Weights of a small GPT-style language model, trained from scratch on English Wikipedia: 543M tokens.
Each number is 500 + 40 x the weight over its row's rms, rounded and kept within 0 to 999. Layers, rows and columns count from 0. Numbers have three digits each. The size before them is the row's rms in percent of the matrix's.

# layer 3 MLP down (transposed), 1024x384, rms 0.0859, rows 996-1023, columns 320-383
107:547527507472506525571556512477562462483516542517484520523421514513520512560556491507501466534571542449474490454507491479465499505543468443496513472445462536510515468420519532538449542551528454
104:520517483447497478511462517514478551530495476516442473503473512524445472518533467538554530501457458589513582502492510486484544526474533490450540524427532522496515482498500555501496531506569485
099:502491511497482495605486596498528451481415471468482487457467511527438531451529502495490522567521474519550459494453482458451518524530492549518424476500540498517490464473543447526453424504458506
114:499596576476524514508502507504454457463513532467400517484525457454464525539438518466462527524468465487431496494580522496469503498543521470484497513460519468561547520471588470515499498533517490
095:499492569499492469499519461482543459495577522475461460494483486511533533455504448439470533495513389515506488464547529577518552453468480567562519526518504490505486514492475476527490517490517534
107:421434462545500414485487491490457542513508514490518455496496516439524534487465512482536530509461525518517548498436474513508575510506480494515442445529504540512524499527565511546540556530485518
093:488486566530425435523462515525494522440494532495573542491552542484469585472532457557413463447487563529504535524459514575549503523553518484471394551507474464460509591468465508522470513509542513
100:495528536508528535446485482555452460512438540441452374603537526544483519481501407515560590520525485572547466456513525495564479533545543485498482563552465502530468452509558524503448532511542496
089:497464480512479515503466500510494465468461512530472557550482508414477385472500534481467454475531492461576496528540559505523453551467475491463535493476465560394573461475537543570534520527507467
099:499534472483574476435564541531486515478554481479509485472459576531639506574524519507470505466453595459531473540513493534513505571499471491426474466429468494541474494470461554548452529531565506
088:549504491498466522475451555522472524538578525532446544480502532475566528493472445540584506481563509536562503491448523489524507500486448573447478601446509482488502513517520517511471461587525489
078:456466479496543461479508480562498447466478423597467482493440518611511510432482563513552485549522420476518490513485515516510483477523476490476452544510576501489577483429533524482566477578551491
100:465451487583508497449519517502561447504516566499509497455425444512498537531432492402499454483515513539516496457500545537556454427528515529532457508511541572493488511495495514529564508477556528
108:500383478491468483492470518479473537531462467547529489544537487518441534536514522461535457510495475489513525485472450464528479513471449539405456474536472476482529503553492401498509522483483462
099:471535562515495574462462517512553478513454513475506495561449520521534502467503514490485466566428491483408507548483542524468481519477509641548506525526516503509532488496516466529410465492554573
103:452496550541450462536498467510481503532460515528550521463547490499529539512445562589467492451450484420531511543528500547492438530476461474501508540505494526451465500528494437480518479520537536
098:489545442507506420516450522533504484500539454533473571527582516509540537513493500513465466466479507537517521430438528503510511509553454471511479474589488431512569570561456533487516506507437476
099:551525570537568557524485546496523564488504518510479465513497544520475521492463473501518511433426466451553516522464447459512499537482481492540523559516461485530536515489487463478524458415447472
106:475435438498474506562560456515509497489572488442543493483501464523522532518555446479509561526507540478569504517540540471534508471522575523472500484562414479426484504459548457459533571518512462
100:433507436493436478478494483464533526507451542550541510523495481456443519495460535496520549480484553472482482468512451498404526586536530423537500524531448428506503441549533549493478445475559492
100:511455398478534487496533503480546495514488475460482565533537412555523501458498565495441415531545537484457590536546484543575417525533512473496548537416505502469602515474503505508478470508511507
096:525513496532501469485441555538495429556462448470469525468517504421510456518481499432591413502468483595494525560459559478470576456455566475539511494432552587489506570424472550560538489594470459
101:471539472463585469585493553463485469431541527612558522511539493514570521500474509429432485501527445443484461515467475452448628532482503426470520473519449475469425469450547445530498444502537535
101:460487517511445492524486448493531529474487468547451495529544533504474489441527493522400623517476476493449489515569498420514529566452491552563477497451485440452535417458581470559485503503471498
103:539461499533479484474515523567436500509459522503511486469405519543536518562489454562503472524480520446522484492522522522554533507447534510427421543442535450466510508511523496500520476503524505
097:526543504485519451472485494424502517506474597555505447536496464562469526508519526537448452464555520448497494485529521497428559513489505570538550461554513543440522445539475532505490543490519481
080:469499546546422524526521527541551511525521539561507481516547485477518489537499469547470441479486533550524596488490527496489466496471421507467469495496442417523586476453502533473518579518489503
099:437496542492463465527587481489410520471434531421461518487521489562518495452506486501558461529405516453474484483468437539472542506510507555503503431560500521626421477451525473522480491502485555
# layer 3 MLP gate, 1024x384, rms 0.0868, rows 997-1023, columns 320-383
096:555518470519572510483495460512402533446564533479544510462508502482512498445496479506438603529453465509532498507486436486548510514481510497430492500505498478460485525514474466504522510518438539
094:522514599558424411516512461482512543575494482402552469538536526487529482416490465496450483570506533480410471463488468485512483476497495537434478456520562470484457510556529477524542536480504533
107:458511445530493491500452502519502462504517448500510534495512430488523463564487500445535503494549560449486466470550495557456545523416529502491450502517496480506402517450432577564540504482535516
091:520420488516489516517481451527475480456584419442520472437510516507502586484495548589537535470516507509492579445479487507404517444537490477460496444504549479481547523487598498489472484516528549
113:578424527440520523483513480445550533434491473507468515485521485527461478509497533565487419448533464545455476579530489489486492468465529533518489495508526520537434437479557466480485522516405502
083:415464481428455493475516474516445477486437562535513479545496488477475468521456417476591500526496494500529479431537509491486499520504483554479454463559516532505487479501544439523543576487518527
092:492432390504556517465521470503489504569462454546497501568562470500461485424443525449513561531511648514518498427494407518509522452488478602577445470508493493546516482607454536507528523471498413
093:525481616487524498481450504490487459564503505554517492532554465493512476453489483419470438547460539466585468393497513524545465539459454502505464517572547505474593516510560501455486569497537515
093:469561593494426490555475527459503467491505470522504476454478454501514518516588466454476495572559461553463522489519468451433546468471514536537503479548504518510503416494521384515547557492469402
088:523507518566465447469461514514513564468470484522536525465463460587544519503549554568490519519491494503464500470489504527483579542427422509526478556487524523543454508499529484496587463467567481
090:478373498469434458491514548517529517469462532499580483553499464578499462441508474493506500494503466464484467586505497467457480617530531514521530518512583494495516444498498488578514490440469493
097:526552486527480427445476498473464549501533476490464498570523498538524477420514529519428473494471475479504538483497505436498530493520505506565575490406530477494505524460491518488524487575513462
108:487531517518440526560499507442481485456522543531497480492392492533512445495479554539489428450521481494493446486510494525494534482484485525465500585488487595518497492439514483489500501479490458
099:514579523526540426505511518491534492413482522491577530503521461487492433394460464493472548470561515503543482487464492575547458437557481504516477509539467477549513591432528526517517497427569478
105:502486556475478471458481572521496527438482542468517446474456515548530481422507526484554425461571539485458582497540528543461482456526579564478508495515470528464430508472482499429565540475434492
090:492482547463464436495493556522456520417556584437457529517477512542503479437455555489630508487417565525520508543478522559485518567535543530506491472453427496445490451535431552562435525464515533
119:504522539412515516583526528485496547442453476473481562556557439518493491486500479453471481510425474510541488555471551422496468509462493467524484501468509536541524451482484559540522480545504492
105:396472610529480458554509533456505494520462514436494490580477499496515464487597549523485527505562525465433390469557462519584468524508525504567493507396504477485526469505504529513532512432460574
096:431502469464467426494490544480478426483450439512418450452451557528488498548535572497546572476462572472544486524555484506542504543531495488433483509514588492569471547553434502503566439525509463
090:487523546549409551466475470493434528498489472462535506562535551477536457511511474519473519440534502469490354450506469492512538560575536540473563488523455560514515589578534506485512509505571490
099:560505421430500491510410545517451476529541490544442511512491466518480506519465528560464560465485548480488422494528550510514532506539493429554473503492574499538488582499455500514520501493535486
108:493463395539488557555510434477461462551525540540377486466462570500456506499494496517553518493568509501509523527491529484520453560469444509546527502585504438544489479511586492487476468526475546
097:502492400511557514467497487527519494493531555528450538436541444448427476525611546486501517530467525545492523483493522528521438510471475521494514523501554489507501516543507536561525444497509543
101:541490492466465516585587514445512523543499517526425583469499500571439539533549551479506480550520530457505502520518512458582555520522476497508439464510466527401522483522507614576502610497500523
092:471535508401484484508454502473432557477540527571483488475528500442497484516502549593475493529579446553536523556550514475549478482506511468461495469414467422433443502434496609555468503534424437
092:467496567549487489503537439510535563491529464473459493482491549469495469542517547466516536464463476504482493498500507491509500571542497522461494448539512486497547502564584474487527488528548473
107:446509454410477556480465568448550537561553404527457492533509528489513398466437534521499417597516575519532475566488562508501492497534510477551498527503555552561533476420463463580541537526491496
# layer 3 MLP up, 1024x384, rms 0.0888, rows 997-1023, columns 320-383
093:520457477581515499532504522435452466527458544460541478459470514518587521425485487577567553535500478532547486491514515453472464509510540509496556508484483527493518576402403475468542548519476518
096:401564506590453534472520531480572458504544432525503527556536497423510542485532502479526529512444455599460494475560592454520468472547547523488516485527463505464494466472427431456532461479498365
116:422482489456518531528550564567532572552461514479535469387432505505507520486407521542524534446489534559517472562509526447564522500555508530498491489487552470473472545498466458536542514490484495
098:459506494511472450419508521488483491473553512576541457504497466535457418542506539495542496522485529483467474544511494466491514506436366498502452478480466518517501490496527577478528528492512438
106:462504463479482496530492452496468489491557557463454521487534575557487497475531515531550517535529488489519584438461484502437571518486549526478454453511513490486573518540516441461497447504439493
084:519502505494492557556498474523574544522458598539461477454540508428524437527514462561507514454524472523468514462465597547514594460494503556405491532532501441600540486536565482433496525472504468
098:461493552520534481470415504473337590444446563477487506487492547589519451573506456587442539491460455532481474506552467545549556496478518491455486520473483458465520486470556509522510479556464475
095:454548495403530496547511555503491467439598492488513500492477500503516549509480465429507453585546524508471477526484559485540536460479521538583422468535549509510402538438528521492498548562518442
096:495543481570464428459509504453503564479500514483499543483492542589523468509600516530502460467455480506519479538507518466509491572456473541496455543432505457517483475527481532483537537523497566
092:494566507532482469500539545471501490472525459497491524536574580544456598515535514472505498476551516571498515486489468467464511509556552442548487501510459511496485527463538478480491485514476487
102:497483503504563488439575458515476516472571480484450483558516434559488549511530540516462490532457502473579522486525611449484479566506475518489490514468560456449551486448505531458463498469510486
099:520557470604613479473501456508452507475434633464544488485532523584498514552487483506511439423488435489470432475522571521422529492518482561463524466482483526453518505537540480458519475528419526
106:520492465468478426464543428531458537488543491495463539468545519482474517517487494498517500514493481520517501488552470455471412424474490538437483553493519491474514517550460544497512444414532490
096:547453606468480487489443521445489522531494543498548481522436561586520503500521497567464473551461555462451522508490487427478499534476539500434561421521525531442560512496468502473543499474491449
104:476522517488482594472458443438513427527508442455582474506529469479529511514501516532462457480508473438436576518568461489469480480466481507461447576551546501547501461503530491504479521449504478
098:532447520463428526474520454522508483466570552504521557456481486516475502531473476548489463539450568429451463559538479531534593545515470541475557522511533510428482517490478510508484449459478511
112:535500459503518427493515549490474472454476482471513454546554481577532558563463508529523431527423520436569475493510543390490490527449544538560500557458511462512484459545475546503572470491409510
107:479592545510531441455528533490429528529448539393492502527471497532521523533513524481465508501562491510472497466509546520558460514491459510509476509506452485509521462559525545488512430508431513
097:519497538523471542553533417451491531474487516499527486499535523458517446427522500500364527481501471522577521471482482494511501484502510419515527494479510507463582434496526522438608467512446574
091:529485495524520471475550523499510498495461490465456475498515415436431566495523508478509457584451523510583467484512515483527537546499482532515495519455490463476460560523477503490479530532474454
103:515451432548481571557553492515531505603465444554529480474410493529561443577442536414465525440507469492465492479508543547564471571510506490434540559479472523521497483456484502550500502512491385
107:547446535563475518471521505479534541546475487425482474518499511463471381470457551531562504534519540546535419566520520507497519462573500533447520535494500456524461477465470510506529439491539477
101:458489528447473453513496442516481481473507513613490510500547484539424503472481495469538531513472483536465581497538464464427517455554526514493522526527481474494475498495552512482458399509537575
103:463532520527491492516459518458542503500587508482512517527530485525531515510536512536525466464509601459468490524414532490490503470568529518458447428417532499510512560525541525542526435504503551
092:416493547413476509472498403480528487547522474517502514456521544431515473485563490505517550431489407505485441449487457559505494519510516439428534525538434628495507526492498448492524489443520454
096:510468487496540514507491474536473505547521548512490501561564438521454467521531463445467406519582492541528510530484429474557528413528471498481521472509425475513425509473484479502423433522500496
112:429459549526564449487542436457447448492442502458454515489545473449494502496503418548520528560512485467492517477480435478501549480537487438443527524521463511497577445539557465494461433479529514